Each number is 128 + 24 x the weight over its row's rms, rounded and kept within 0 to 255. Layers, rows and columns count from 0. Numbers have three digits each. The size before them is the row's rms in percent of the matrix's.

# layer 15 attention output (transposed), 256x192, rms 0.0828, rows 169-191,233-255, columns 0-63
102:136134130124122104126114158116122133119118151151151063153119081163148128120164079125120120143126135137149113119113151173104092151125141161168127134119127177138145111163162105162138147153106149
092:152174143090165094138165149133112110099118168136113128069152158111113140136105142153115171146132162109108139127108127163093116159088120110134099142120150083137133144114103089121091099137159148
103:139101120156116090154124111143093140129128154117145145137094156146098133152165134123164146123115130129121135140101080111126092117112073097153182104116129183124135153101148150073127111100125116
101:141086132139164145109115129138119089095103092122115119093136115114158122106125102115152144130103082120125131122136140130141126112131104128102146175139162068165132070159089144143139152099111136
091:146141149139165075152134161109122161148159160127108094151127138173131129127136144081094142152108136132138156127085143103133132103150116128167120114136110110140112102114111106109113109131181138
098:159116133125072154112099096158175142133151138125150140145128166109116139136099162161137118084078131113139115112126087117116120146127130113115107096089083155110114156120131109142185161117114103
116:153133110099107140137116141124140103102109133107099158134123124105153095153139114096121118130161141119088150139097143145130129108060116147110146161166114121106152147123138163101074111112099167
099:067114097143185112128114176149127145156120148165121135139138123115094136118067146121131138116120130160113122163154121109115122115119140145112094152112164122155149108126122140147141162088142091
103:099117079136128122174110132151107110153130130123109087088102121154146147122134123138136122149106139116134123098154106132147133133085131118124147133131122117164125149095116159118132148097128107
091:121105102150096132084150142134151139139116092159147143113131128097095167134121172152148167120063100121081121138140127107095139114113116093120135170125133147081117118154077122105129148111158079
095:140107152139095125122073110112181125137111158117099106107056124138132106127137126105093100111098092155139142164059147137124143060121132109129123158138132082130138128129137155128129124170105188
097:111074119155144153131092142126101148110142131134135152133112137129127132136126139141165099109113119154145109139117097092136109192152153111105108094115093133178142166131154150105147156140075112
108:140133124102060139090136120115161108143131134130147121126143139104113135138122141147109136098168126086125130106126130099119131125112107142101110081126110135067111086089097122154151145115131118
106:131158136114126119098154156111122123095113136133117118128067120089153119181129110104134154130152127166108127141132178092112131111157122146152099130115136126075126093133100124148137172139151127
105:149190139203128126099154130139129093107113137117140098145136128150140130096110088126111177129160119101168122125141134113120123097139145104133105166120104102151107098117151146127116115132129134
101:113118125136154185130173121138095153127118122140115151093129145129115112132116101121106155137170150141085150164157148119118123155110155165069136128136129098157114127191098122102127120140098119
094:117159087171120128096176145122136100145078089104127115108125134134138133104162120133160154102133146111127091145117157166148104121100127097136094166137108140100117104084131138129103156109149164
106:122125109133107146086106130146091127128088128132160169122125104066144169099150122094172120104148116160128117133141122093152143122167127127120112109101128174086104097116130139140143174132146093
095:135144090139158128103113136168141116147106089125130159136125159129128160160086103165157152138115132098153130093136184105105081126118125106136111131127147102110124096160107130189156144137126110
098:151135117177121143140112150151119146155121171153135160132170126122080180111113115145161098116146140139118134112136103137128111142088150080118099102096115145120147145105138128120127108126138101
095:106111103105147108122090109158139103126132132145131107135063082119146113126134129121146150096078117131114124114171119130128096154115093145141138087145165102146147155100107117158130117122143151
095:126157123157140119103123119137137162123082096109139091111183155126145142135155114137121169103114100086147143126163136092135113120158176142142139125143133084133106089104075114155156110112120089
097:126136096117141171142146089142146172108152063118104157128146129121141115115118114158100096117136123103126127146178119118157098144129145104078141202167123123161109102160111146128123096146116092
093:112111104150091114162144106134160078122116112118157154154149118135118123160110090207144124131150101117124134098153175119153120090077171166122123108149076102143145141122094146123121130122131100
108:101145154122142139148136106132141136168119096114144123096149157151149121104136142128137125140160156155129110180119113101142145150138105138133173110147139163128117116094125103099147141123110112
095:146151119138104110121133075114127141127112147102105075123088136137142120161127108133121159148132140116142113141156132059153116144154126095092114146094113115143142106107139134149117120130109150
095:098146109137126113133134167148118153149157124132138170092164103097127147122147121171115119098105111105125117109129120142120077177122151089129125113105129101085155139134122149120139117098138124
087:133109142133133167131115119137113127178133045118157143130101156095120139135123158143134126145140141145122136139116129141151094070122153117098144169102069160086118097117105088117125089184119096
091:148166093106098128101161111148175115129161135139115141162167160138125133114123105110135146144153151131151133108139173117160091095096113109089139116130116086165105134111111107128126101144112110
099:102134120138111145131117129122134174108171177153127088141125158153137153105100104125100084096140104110140100132150144111122152114207123147140135117144144160145126156189144114152122136113068131
094:126125184153102137108078135122109154100167111151102162078148109121109083100152149126144130150115166138121104106111172138127119136161166131141138123119127179136123143147130098130132113137109128
097:123129170144127141126115127111156108131114162129136150117138097125149107113080136125104129107078142148138130153140153161128162168152117114146109157118098166089154101119126106099168158164118085
101:131141091157126100162112155117090121114154131139089146156121137150149116148106097142160139134118130145116161136145105140118115139078137149132131132137118039162150120111155187161130163112135135
100:152075118126151099118098150148103111097136126140132144132119127095132126144130123135128136129136113174095148121130102188132126109143121110120139141109116087115173080151153180145140132171167116
104:102121154145139101071084158172156103100139144097112110151103134102160062155146123132143104168092133162113088131099127112131149119142147125096148137128148109139113156138146121144140108165128145
105:141141126099104126075121136088119119123132132143098138099128102138074144134117148131127132123133145122154134140114138125120078103128150120160135128114145217077140098140127131107126139179094118
098:120114173126098088127142144153145115136170131139149083201088123147109130110116089114097128129124126117127122109115178139140143105171133117150139124146133178118108158168136098126112076152126172
100:137120139141133156101099152139080111136100108126172087137127141092110169130112134161171153142131128142135144124089075116125107113147119117145117153120118104139159141091144127182153103123155107
098:107114132135150128125106148129128143085150107105143165120140099144114088075151146133141137161100178166155159131127142102128094147114149149119143121129170131163109149172119141126101174122116126
102:093115111128105081097104132135165068096135090148147139138116109091122117151138149137132116112066121176097104123117150143112163117153130178125172106123127173122148118158091117108177144187159145
099:112117152143161082153115104130144107149103116125123093139149110129151139163150132122114153097137169133150121128145177146113136082114159129168126105112122147121115145154146098134110116132160121
087:101118079111077131149119151130143120119119109116140112154156120096107133142134099126149116109129099075137088127130084178146118126149099139142152114166104145161096121095112139098090123105136107
103:144185134106152122141130157150132131140136149098116091161151126112126168131153122125117119120162143162127117122097136069129119101179118114120069130156132126130107092170108100128119097141117187
108:136177102153160126141178093120144164165092158098105103131131107140165130127110104130111113117130138093145088147142139137148107122130131088107162135125081148102126148110172104112088083120105144
098:145138129082135133088127103113156116097084112111170131132138165103121122114111150154142127099116151139136106156098120156131194115113136136103116137131112175114175155151124127091175102170104118
103:100070131085088159111138100114112126131153151125145116152113110105142098160136131119120142088106103156113138114100118154136148137182112113124130161135139177131119158108140137098108156113099106
# layer 15 attention value, 128x192, rms 0.0954, rows 106-127, columns 0-63
099:131145105141100162147135106123145116128092144172111154119144119118112162173107131096108124126143117141150119098140131154139124129183157175148149099132133147145144077128135137078135112153123154
096:120119112148182124123131171113089139132120154105120110110111148140120130153146148131170118122127140131112120104162134138112159113113103091135135131133151162141097161143147113132178120152140112
099:139111149120101131137137126146137104133121155103136137122141172140153145137112151115144091135101088104067089127120136104115121118100146105103109144141130092136124132126132100158143170109105118
083:116143085126151141117170108112103115097102150145118131139105131122118147131164118169120147157121139147154143128085112167083109148187144111127117140099144148093099100128122150118145181177117151
092:086099126122130112113149115121159127107089138150175115123136102114175165126115105150126137105141159129121140182135099146122097137150120111102083085119148104088128103126150161122191138086138098
103:167125108087154106145133154092124128139131152099120123118110129143092136169090156082145144125113110134152110117096181118162161132092108118112138101122145149152134147151154115118136108112135150
091:113105141139134156125104095108150123132157176133085150087102171142091120155128110151119092127108123137099133179136111143114088113112118170094121090157119098127097148161126125119144163192125119
096:109131132113161156083151125162148118125194144105114156141127142118119135120125150083110091139119101138130100153140126121092140145137110160120158134134102143126145178169099117161132134125159102
101:155139145143133146109141117146174138132128119150120137085098128130130155117097118118151124123146110115096101123161090156128096091118138124124116103132173104140128111146112154156146165133111071
096:112136114133139077106152179126153095141130124137144112114088084149115095099106123122136158135141079149139141128144112143105151137072128108147140140130092118150121142108117159133118112119117101
099:113111134164087164133127110096126144162103153161148188131154106123132152078113107142130117148132122120120146129163115130105172151135130122141078170142124137127129182165144137083134177142091121
103:099102118091122140090096089164119168108159121155141121133144101105122140145089138148080176090137168120150139156167136119115138144116155134086084110129113154119140097085091166177155145108140109
097:147155135077125093118139113112127130098102163121137127125154131118122097133126103103103149109102133119145143109128177081146095098159117137115146089090151182131105102087116099166141111099140147
099:131096134154098152126120105159101098139157151115095127118091112138139117118120151068100144171106120093105148114126100145140116094129135111141146123149126132091126116124173103151130133140123142
094:121140150090120128126094116107160133141121172149078141125129140118113129163149103108135116172151145114105168128105145121180144123130131145103162143164128117132107112142145079096124119145123125
098:145152175160124123117110148151161116115143136091126149174090110109167119126152134100144107136140170160141167100113099113142122102124108167136122113107146141159077138151112160147105135120109127
098:083157106133139105120131098162101158138115083110166138158119173129125169127155082119076139131153120122102116141127172090155155141149078139141119127113170139115131079110065112150176155123145144
090:166131159117138083133124177078109137098084161133100133139165123100133103118093171133115146127122109100126133129116117117152124126118151117102155122091169133154143151144155125142129148123129165
100:107102132164122176158107122095157102170107151138149144152107173128141104163084128105127153111165117121140137143117112119102123127110093121139141152161108109144113153150135084144122116135125113
098:130138117129158125109112103087123112138123145093148099134106162128098115129144137152134179149107076102090124151131141117121114134139120122137124124145151119128185133113096158146180129103166131
092:156153145137127189112101130172156124149093154124097136159119082142147129122097127113119122169127156086114102146158124118146126131148123109092111134149153137053140137117117106117141175117141109
100:128130155148158129146130140116102099088097114119107111143152132118174124080116124164123114107136136099118093133115120142093168129119176149089123146088135118144177140132105072105116100109163139
# layer 15 MLP gate, 768x192, rms 0.106, rows 0-48, columns 0-63
096:162166109129171133138083125096124122115118118104136112134193140099101102150097103128149101121137146128151089107138154115156145149129166164109109171125109149110103153097122111084151118113142131
102:121125098134118083103167140120101092144172091130132081117146110111135123093146099101159173101122125111149164154091159149074162137145096117079177094160147155122154168141128129160095090123116164
104:147127106116114082179156141127147124101116083105162121116148095126109144152150159174131112129131103157100124159096149089126151167116161147145110176150109140132134128127139122148112114138101091
104:137126129134103121092164117148109097086164156126152080138139120192160145118143119152134111090154181120093134077101127073107131143120118164108114123153117133125129096125159109116109094148149140
100:126120145107154144117111094108160154101144106136130083129124098092115100151148121098140131133147145118127108093078166116112133155137118185095086113140090143163143136104119123139120128125152147
101:142115113177135123106184150061122138129112132117128122153132109125127159132077116137117146087150142092128162114112119159165131157128100145053138148129155118090135145133138129139124102174138146
102:120147060128139148120111124115103166123124086143161094138128120150129135205132129146143130105144133113130135093144169180138153131146130138166158122110115104169151137157096099120140129167097121
096:154155129150093128118085123105108154110137098169128104104121159111106151138116105123146117107119113141117127138040098120161088101167152104149136103180147147150149122146086119126162134161145112
108:133152129090134098109144150113194127121091126106166067124122133146116151109133126138115092128120129103104118126128132111154112135151113149155152126087141118140107169158148114117104110164127149
087:140150159163077097102105113137145127120150127132121112137127092161113099114113156135150098136109121113121152114093118113137093158116095158157126127161133086094116143142115129155106109150151114
095:088128144090118134129154145107138093144122082133156096172105139098140146161151168113120142120132157152107151141120133105149122119159079166083126096115146109147143129124137136090104151138153165
102:154126132103116148114135132103136103121117130116121104083091150106114149162134109145113096150111112108123121160121120137107151123157132113103147123111141116148096141111096126161126079101071125
093:132111117157110176127096148163170123047125090145128098144125114178098164136166145147123136088122118107121132111122129156087128131129128141133116097161172104085105116150098180148154149138109147
102:105103113100161122122142094148110113150124090146090106143089137184162088101116097083113175145161094107171151139138141195140115123101117119132175069139135092130111145115118120138144102107121092
106:118121108122110111188168125138104121153132154120131129091146121153118142119151121143159132122181147098084107121094123162129117110147139169127129130139104125161114124094150086135103115122123118
097:135101096154141143114101118128117085148137149135156151123119122154093156138099131092135093154125139127102144137140174158119149081138129098102174133128160122106095160061124132116140112139120081
098:097127143144120163139104112119109127082133090139145125105115131138088151093106125146129184116175113115128124137143126153113118111128103116161113140129140141087109164129072093139169159146158109
100:153159087090142123075132150162119110126115121163142120095139139142109128106126117179134135105156136110144142095100167137148122118124070130153122124143173125148166130106122113151080150119120105
107:121121134150131114116116131135135162136137146136134098094137132182123118147121111143142114094104149104124087184098195125164151128093119137129104130144141111146061146119124125125107121110141136
093:128121140130093096143125137097129102072138115124098115133116130130121173155171141155132113165155142110137126117139103167175131122150068102140129140113146112156120114126123168082118103181121130
102:108109122098157099100137106142128134089145094154112136131106126143103118090098131095105128097128105095108130145107110127142185150142118118133128126104154139089141154162095096117107097141124091
095:145124122168120123108161124085124152141160123160129111191163115127113131138134146120171168163100135130128135105133146087134126135142156119099147095130155110132131142075138112148134139154106157
105:161128108100177146103171138135120154152160099160126157165116106123149131095111164129147118102085111137117080114150133137185129149188125145144102108180135141117095124082134143133148156164115088
096:137116154153108137120172118085129149164104138117116143114150088104080116135143112135113162157100121121090107126139149103122091092127125142148113088133083114124144128134158160155130165105098159
096:085121155138131131175143155096089155100159175076166149129128103151122128103107121160127146150114184103121132128152137094149157142152113142134102168106183124112108173161126131101132126148069098
106:144119106161139125146125103106094127123124170105123150113146164147106093126129118148108133129138131115102123109100144127105100163092107190135166131130146098120113122149123140138154104083104129
106:132098089136189110128123110096120124145145120129103127132093136151138201124093126125117146153096170123145119110127147173145159100086117168138136128107126121131153126128104155138116102096110133
101:128131122086129133132167095140122137163138099140191110128144127142136116174078116141125147136137118128131133160116181143135115168168063133079145143131140148123131135108116167133101116109080127
102:132095105126141109156156131139151088140140135116143113138126140180100125177128140111124147178130120125098128084127114120085120130124172133131134169159094100111116159133126163123082134154113153
101:095166147155156126102179117133096137168131136125117117134121098129133144172172141139092121124123145076118107145145151158102130136150129149131123132129119126140111150127104110160142137127116185
104:147139123177125068146148126114186116122169176110105088135161117139110101130115114155144178129096144133112109109104119173135139096101142147125108060112132114109073111091163110147096141166102087
095:110127150070080091065090138128130146123129131126167102119132129170110157131095095135148142153101130117111130109123148140126128106108130142120150146144116097087164160129102108153152103128137158
101:150181126157122104129147166101152145147112154134176133152165149101104145110148117152101125129141104121115145137114108106114126128147056150131161093145169106145103135090097095121161153146113119
100:157119126137152129141138110109139143133171103105131127166162103123144083136146080122123121074149130079116095100100139161139133155112083137075117105114129142077169132111123099134142119157124115
098:138122076174130141126112136134135146156113094131115150107146094137104152139158122149129162121144109115141121112128104149135149136159138149124136119098144089131104116114100143151113121119118087
091:112110136139121118087123127142133167121129120145140136104087115127112117113145148151142127141123129158155106089105161118127165112143125189136143154160168171160114139088152134128162186140145114
098:074106127114147153135140175059144121173163142125156132172123127141118120120164103150145129087131122143107104123098132094144121127151125147076135145115132113130129125138094091091144125131127107
100:116117115124089142175127114109112080109106131156119149138109118140141102141122125133092127070149107144128133140098152114146133165097103165139135101160071129132148163140129123139197111159112126
096:135140149081134100135150129135113117125176114078114137151065095188173134090087159150122110163150129103119118139114165136124128143077091119172091125133132135100181100108160153104154110138153106
098:103181092127145074124107120116157130161073102114142142120174168124171121174112168142134136147123131109120120108097100118156140090170102163096103110142097115156100116099149126107139136120126088
099:123141094142137135134141146078120112166105119135176108143143140116122100121097098131137111147127095114134101128145126096126116140138135176129095107121056149101134145086149196109167123107129115
083:095142093105078169105089104135132124078123136107124163102109111090140124093145143118146095121109142129098126127138141140101075144122154124152146148103126130116112113131156120139095162143145125
097:160168119093107161134138175142169107148111122132150073122147138141135129142136102161175151096127120114107129129149141115107129115132085127143139135097150093097137168156135087107114180085104101
102:135188094148086131116138107099132131126114141151107131108141142159102105131122129107142141135144130123110109100118172119146144100108132113163125156149113104131114113080099113138150154170121102
107:155101133178110148077114132108168123103117132113144074100130136166098109104129101129148142137127168134150127130103139142130118119125092111164163108131100121095186185095107109132132110140123102
106:140112104158129121138135105140117150152118077102119120086111166138144141121105143122097166096134127096091142088091140129144144126126174136093097130132164113131109123146135134159132143162112141
102:157117167152088156089131132169089150085117132126117110149115160132139143099160140145108124139175159083088124125144150132102129152121127161142131129140118094115104122153117134136123127131111146
101:152156142153118126129155126124142127119131126099111112113129164114126098166144104114103130130174186119114160161089127157144074134120098119138111127093117128124120096123128104094104139116139143
096:121104157143107133120137119128111116059163123163117116150115155128138110172118117105164160143082054141132146128110155095105150155158141157149114120158107129065145105106099088087123133165102139
# layer 15 MLP up, 768x192, rms 0.105, rows 0-48, columns 0-63
100:139082143091115106135130160127142097149150133143150147134144172153137143106078178134150138162179137132052146113160142115139144148148127124155102091172108085129132173151144126135120116153118138
107:178114135112091146130110108096152156118141143117131121137134111096130086157185129119144094181093132136109104111143114116137167121135140116160117140172089154081152124120095103160125138153091103
100:132084137117102122122128121113151178093128147132144137106150118111116099134128136137103112108141071107137148090177123144122130137133091156182127119092161124108118137122102119162092137083124121
101:130125101173146129154104081125116120144122103143161130093137159139133122107140132097129138179091104122095125210126104140155095156112157153129148160120070146144153144112136125113137155109135075
101:134109170113098174137111117109130133123177083141074156099141100114124129121160087123174061134112112095160136153126147077141140098106140117086133083125098148117093141095121122138120156122146138
103:091133110135101112145136146127147144111112163150154112142169129133146088135108144156141127103124107131126141163114123099094142128116140144160101136129133122129122169141117106152125129178145138
098:170100129145118078114147185102125156075175116103143101115136130138107129105113154174133123107105110119113166122121147109128146176151140111110117116115177130106095159162166146139120124145126136
098:174149162163103105109133117134116132110158116109127175098168121134079109150202145170110109128169136118130111124164136115136174129148138157132103108125148135089125116108084079132132104119125127
100:152103118119111064155130096120141138094110144096129125139089136107125097100087113109150112204123124118105142144113142171116194151151107083109137115129120127122144111110112117118142140099118156
100:123154149128098129136135091132071167146134121109126111088103105157106160164092099148111145078136145127175096113138118121123117170141081152104107086095142143118117172117143194126158102134136147
094:133117125109147133190173078146145116095112103110138112130097116091109126119096097116090181124162162145125137126117107113105111114120105098144143142149144139153139089056100193154141133116124159
097:181132107113119125177132104096124109128150076142132120099108096112138132127119145137115150151141119161098096149114157107105105094180167139150131131150198134097131111151138156093131155133110096
092:128151134105113122096158065117130159119102124114114112146180134098153126158107143111151122103119135157145104127148127075167152140102110096146171137061143143153125128072115109143106131136133141
104:137083139119104147089105126152147140113161099094116144115128105106162149121114149139133121155129073132118122130153161108115109097111153153082172146171138127122126117208114126122160095140176125
111:104158139143131104128122126091133109121104126152135097138115108095139138114111118113108124100153112151172152145156136134100170109109118105126054128130138129159170119083148168113121210095092119
101:125127112128134145133165159095133119096102145123131157100119144100118139146177168137146135113098140100102149127156131156145096109127111105133129116122073152061156133119157097111117128135137097
096:136135125141122121135145119115112092063145116140120121099152115132116137145113151116066127137125156133174170150101128134148121136125128146116083136109171118152113079118143103120118091136144119
093:111119117141090119114139104148140141141143132119071172120133144152112130105109099118117151134114121170077133163104120168128127131094154109152147148099121151094106155117086108092163118161155137
099:131148152089139149121079148132118153113129150094123172113101115181135119135103130100183129158130121172158154124096116131129099073101136162136119108165127100170097136143104105140082139108099134
090:143169144096141158109101127104112147169117102113111151112076123112122110106133146080160142141150123132143140167126088132140113110093144142156135107160126110128103149136134111138099150098134150
107:096132154141120107111108134115128157123142107153093149120116117150141126128151159139134104128162110155122170156149109105082113131105171125122074148077116125162142127123120137096142163147129101
102:143135120087152149123118126107131098112128136109070069118145106153104097093135147154121110122107096138111118134092118113110150072137123125105148148122100149111078140114126155156153137106108135
102:170098114101136116126155148102149153144094151152116156161151126114116141147157143167146151111171136109077095136111141131117154111106107136122196118107071118103109122146169107105124155101140093
101:146124093133125149162140108146118119123151132146130146135091117135135135143139146131127140127145149122115108123105121134127175159113138167149139158154189108090114153110126095128088122146099143
096:168129105141164119130121144120119148167108152100116137170112169148134086116124107123136107157148156172105123193170168112118077115159109097090135146102149132139136106131068081066135126102127130
102:172080098143125118141081163178143100133135164113145117103106121134140124158121132137147147115104085145131128100094141146130143144130131127142166109146128132101112088092136126160143127138169187
109:104120123131115119099171104137128113105105126101136126100159136088106136114132095131164117084106164116086159147110116114134146091139131109142130097122082137120128103083119155140096112119091113
104:137132191118158107168110136149116107113120097115120105141113127129138089128073143140173124147111102115081130132123117123066115170105102136130119148129129091151124141146125151142076164127124174
108:122149138153124112144134094175113123153121114130140152152124163100121145118138088122115103119142180105109142096111124126116144134125150094116139155116170121150160128126147180148094098127130143
100:107109158158140117139165090099142128160130189127098102134152127125121145144149127106118139139127101106119167145132167125103129087148132109097104143151123157117095101109157157135109120117097133
103:149183117129119167161119158161140094139131109141116138100122164111123158141136115145107101110141148152099090151119128152133115106137135131106112127067161158078144147175118126148106160175094134
097:126138145137131159126102150099103111085113135169112140114085120117096103116173082122114079102154072101171109108121123109166118116088137152101111122129128148110154116187133092149137150133117127
107:114156116134136074116116119113097153086172149110101142135145118154120123091114179126125149112125116105120152128125148159141118123126148073109166156176102095121186103185101133132116155165146176
099:121131150161112188102097131135096135110147119120130156146149098154087110140160143175120108143179079110120148128128121132153117103131132115126146106151118133151113159091124135141148167117085123
100:114123118114184106168129144107149118169126118130099107130134128140123136131128144142122154130121107111148125148176090129076077105123137121127152150137144121139121099122127153124119155082149197
090:156112103151140123167092134128099110097126117155108132102130094143064071108093124115161111105121154137099099083169139135177145134130094128116122108125099136137130156124139110183082118136142142
097:124142113166093102109121159100149121159096169111064126151120139163130100101143170097156114150136157161096143110111120111158124099152138127125142102104145166152107148126155149117115146158144120
097:171145085168123127132080139164128089124123115154125115106125125114141133127105142108136098137112162134160132114105131115132075116092109146128156128142189126170138113098121143111134128097119118
100:133146158145148132105136099091110149088139116140115107153112110162084133098139149143107149143113098167103165136172112094098110167104126112101172122109116148123146115115124153121115128070127122
095:107120112124137084126138169115132140104111162131127075125157140111077135140172101167110098130113120168132129105152132154141189140150095130136133123118093115122131128090088136133083136131126161
096:168139153115131140126127126130133074161125129108163148180122135117138111089098158123117147103148121094148131146127125158158129107110115129167166157178119147180126102151132135167122152158150165
087:115166133114098156116171088105136091102133109140163121150100128157101107156131109142150171110175158112136117118101165155090119134179102148126148138106123125114122133125123114149143150137095126
098:155114109174141141084121098102157134121158131101120095159141118129141133120132137131113104127126164122097127079156118177136157153163101146118158147116164103133127122121136138110129149138138084
104:141130120138127145097140125139123106136140157127138124122143112119162125086101149157126107117127157123140164085135106117095096125077134101149144139157112146112162120134137167135143106142157144
108:112098119119114119150094152122165140147148163103125153103145108122115118150154068109142091093147147123165147137136160125116116127136148152134112177119117115123143147114137140144184080159134120
099:117120125077075148110142097143101101071111142159120119117087084109133136143129127113111095133128107129142105110104105075141101126179092121144098091136093170118139148126132120109151131136113107
102:114122078116180091149148111165094122151099152127113149080154148131127099130116117112170116141130135141141140106111119137132118130074117128159161123120129114129102156118110163134058174118124164
099:136164083115135144091142169109102127188139093167114165142149109121131101133130108149138171183152140088122157163154110068137104166124122147139157094132142131170118126086118131142118146156111176
097:097135133120140140136132094127138134134141134117150129087131142132116133140136078100112134107063135117122103116108091103156117101138081120150085088119133114159143114133097142129155114142125139
# layer 15 MLP down (transposed), 768x192, rms 0.0879, rows 0-47, columns 0-63
093:151158118108136101121117145130118140109102108137158162109181133076143160157154090177133108107119153132146091124151115095094122121113169145100125162137145077147122138133127156053123127127123115
108:130119129090107115125149120141146101126128130124114115110088104123106123151171139127138127145144146116127144129098112126087159160149097105117095136134156103146116179137147137159117095130127101
102:097141158150146121106144109130200122140105134127153094103138123105165119148108091128129094124119126122109132104106176112157139170142120134107129150149110143139124134109148121125114133141139142
101:128172079093127109137161101146111123152154114152097129071126114134142129134121098081125125121118117117173132141118132137173117163132105119130169110140143173130122090136115103122155137152125102
093:122125162151119121148110142167145148133123156130090181131113151122178106083128135133121093066093132131114127157165098103103142079079095101128121134109149152146143079109127150126121125132131136
104:126115107098100121160087141129117164117085105108169122135124187124137124120124142129168135118113113098106142111124126100084110143157190146126138118145151129130103115124117140133129085079087128
098:163128143131116143158124146150082120120159154147121141135108087123113134123123117121140136125121117104102149109132135086143144149131123137122163118138131124182121144122080112116108155156145180
098:138157118147130106158122150105136116143159150147118126156158114126147181154133146122103120132141122092156107149124128141126108090119091119100134159136137127157092121166136114144170142164100159
103:048109107129097141125117117185111135133078168123075143145146118142136104150141126134093178153138163114143154142165116146085121139140128083100123136134128144141142109119154130123093114117145134
098:108155151155087123156138100162130114125173131144113099155116042155096140165100120172131183121161133131152110147084186140113176156137125151096133148125133142105149125163127106094108121156124125
094:123138096141140106062121117097101145149156151107156150131136143083117127143137078126124184158148124122123123147124130155143140086146144113133128144138100137143102209135125135090108158122123136
099:100101117132145148139126116121139119170139084127126081111111127136109147112144113155107172103187131121091090167162109170099193133081133094134135154137120134152138132133132148121126096137163155
091:082127135111076084126115156134109136133135123177144154163110126140087148144104103159158144132138126093146144148124119142139152127100144102180184096083151117137117152128141152142155080142109090
105:102137130122145093129104107088127121126129098142121137117137138149139133142125108099152132134161089138116160147081087183101125164115084115119151135106157091127110159119130109168100092124118134
089:130135133154116116118134127131132149146111094143112031169115121132135171115131151076138142110132129130156128169146131132105105144112087126118132100093129055128164114085130131137114113158148110
103:148127162160128110155120162142143150112117108124078094103166152122118130119156109172111127109123156157126106160112132160143152121118166167140147137099108141137123100192174112152141144132124156
099:102118134146111113128102148143127128104125112105122153185101092127086125134158120140087120141111168136124138106108128109138154153110132136133125117178133107149102129127175107161081178158157102
096:148125112143143122097140126131142156153159084121160079159130150116126117101167152151138124120143162137117113090129138119158159157122091144164101114125109188135167135121141093139132141096142116
102:107095149144091068175098128091124169156138147112111156109103158095120090093122111126123128126094119091084126153112148129112091102099134158125164094132152121141141126144141143169136114121073162
093:139133112093156125142170140159101125190114142170139142117102101152116139122072110100089086147130115119188097125173143111112084139148116131143139108151131128146157135172136126115112124123094126
107:151119142171131109133111159115104124145127104095136149153109099122135130164166152110158125123098120170124111118140156121126094119108169141144173084159117133159150150099146126132107113136126120
102:092089107171170137084160105175127098134115118160120137135108138134116135127149125117116138135143114170088138120114130109084122141115126090115130148145142120115120110117119127159138117161166106
104:095136157118091172127132112098135133133111127128116089100095110131145168137105085118136155146174154134148189139139123142137109126104117125144140126140156099133156127139103110169127099117145125
101:106107121112145157085135089157116116181117111161152156103117142126146139098136133116070142148142106139151132189163143143133107131130146117140093137131121102137139138150131130109072109096125088
097:162132120080180124104156129159149129103135133129124105105130147169169141081084141114139084104142131148145103132144149178179124127119130096162087109103131151089124120126109124156121171105129177
102:150121122160143136134077123132128094087132158135108103119115135153120117114174143130129123121141111147166119103131150130116114108147132157153102146128143205084133136113136140103181116131152163
110:072139134144074095109133089122092119160151135133125140098146112101102131118093110117100127121174127097148201089155156159123156100138108114124078118107101098135182167112133140129067153127131141
103:090157131116117128143114128146138123148175097131139161098083132142124139138114123111111108123124176097128090159115131156144177141146162122128160154114115129108098116129104105128106111170103178
108:099143152143093090119127105136113151126088117092084143094151107111124164154132132157130129118155121162133165155122149140161141128170099129086142110184142184111153171120128162107147103112145113
100:143146110114148138171101159119105126158164134118105132131111143147101122133127130103135136125139130153143129117130142118166125146130117112185147160157137162116117073144079095111175143126112129
102:098141134161077102134115110124138169164133154132116104152108100138128121081119132157129165126152127125169154116159114079112132136118117127151141140144084111083118133163115121134131123082157094
095:131109134123133093129129080113152148123114099099111101106168118126102162143087135131152155148135126160110141169128119110171131088157154159169103117128148116148129123149102111123120110123125147
108:129118111154103138082176128113116108121115104127096098125165115145112115135118153112135146099140156156155108092134155089080132111121107111146142139140113128136129163156108135131130179102103123
099:103134128144120079147116121136185140142130143137145114132124143157143103143134139116097121121116171106128153088141138137112126151168090096112113119087143164150144129132122121122116122176141181
101:109136143152119168092153133111162142132159158122119142129160087118117062083108101106097094119100131111160156115089147151123141117100126158125151116125138146122073115118140148145136138177127101
096:111101159120120100137169081148121115136082148081127130110169142113133167149113153112115100159180107123129175118124130145150176123154157128112134088129129122125117119138109118166138165160127097
098:115115152160122136113108100149144107142151139166117101138130093112115151108146123140137138103170146128138148121168104109143132137120117129120144156129122103162105119147111127103140132141123089
100:175152119121137114116153117128091149105115132113090119167111160149102143084143093150128108139093158139064107105139118132139113135158089125122132119127149130144080114108123137139120169163128141
098:107136126108105147151119148145141163092134118119139139086111116113150135123128064150120116114147130109138160127141129154113079136149138183101120116136098132200131093148127099114086127122144116
095:141142141129142109138081065118110149127156116124161150118116106080160165104118154118107136158133104119107115132142136093108091114148165138110151147083174131118130121143126154129098126076120110
099:111111136124160091129110156106164134110120123169119138148123105165157127132119136110133134173087157115098139067179127163126157155162101144166124118174119120111119170077148162103066146128122114
084:117108116132136160109086121123100142100083118126166143096124128140136123098145142142130093152126170143121143131133121111136108133113128137152101145096104120136141153116163131117113159112176108
097:173145146119121142147117131137128111089099105094128099154098122129119132071120125126144167114113126119107161150188134144145141085127114115129174127165117078097152168186139101144111112098118121
104:090160123125122159101099160134139136092111139142079120161176128119079114110149129159109136165166139133149125153144165166097163102118144118171106153141119105155087130125125151086125122136116143
106:128150140140150133119131134128137153113142141142101147121152120139115093126125141129154117125101106124155105137176093165120137133083131165107090160124149184107097103156163110118150134187148113
101:172147150122120182119125146159133118134131115109121093119157139118086142130166111117140145126103099148140082101175126124161151088104092159157133119129098112138171100138123125122138112181142110
101:111153125078142098167130129090138164115123141117114106122158125143171150159141126127104134097135123087124145128108136115145156146138131086137109119086134079134185120092132127087113143192118114
101:129153130132145085153133116133111106138086152081097118096100153141129119093115130108106168131127112121152129158120116129130151094086105129125139133159088129155098077147151137098151145125099108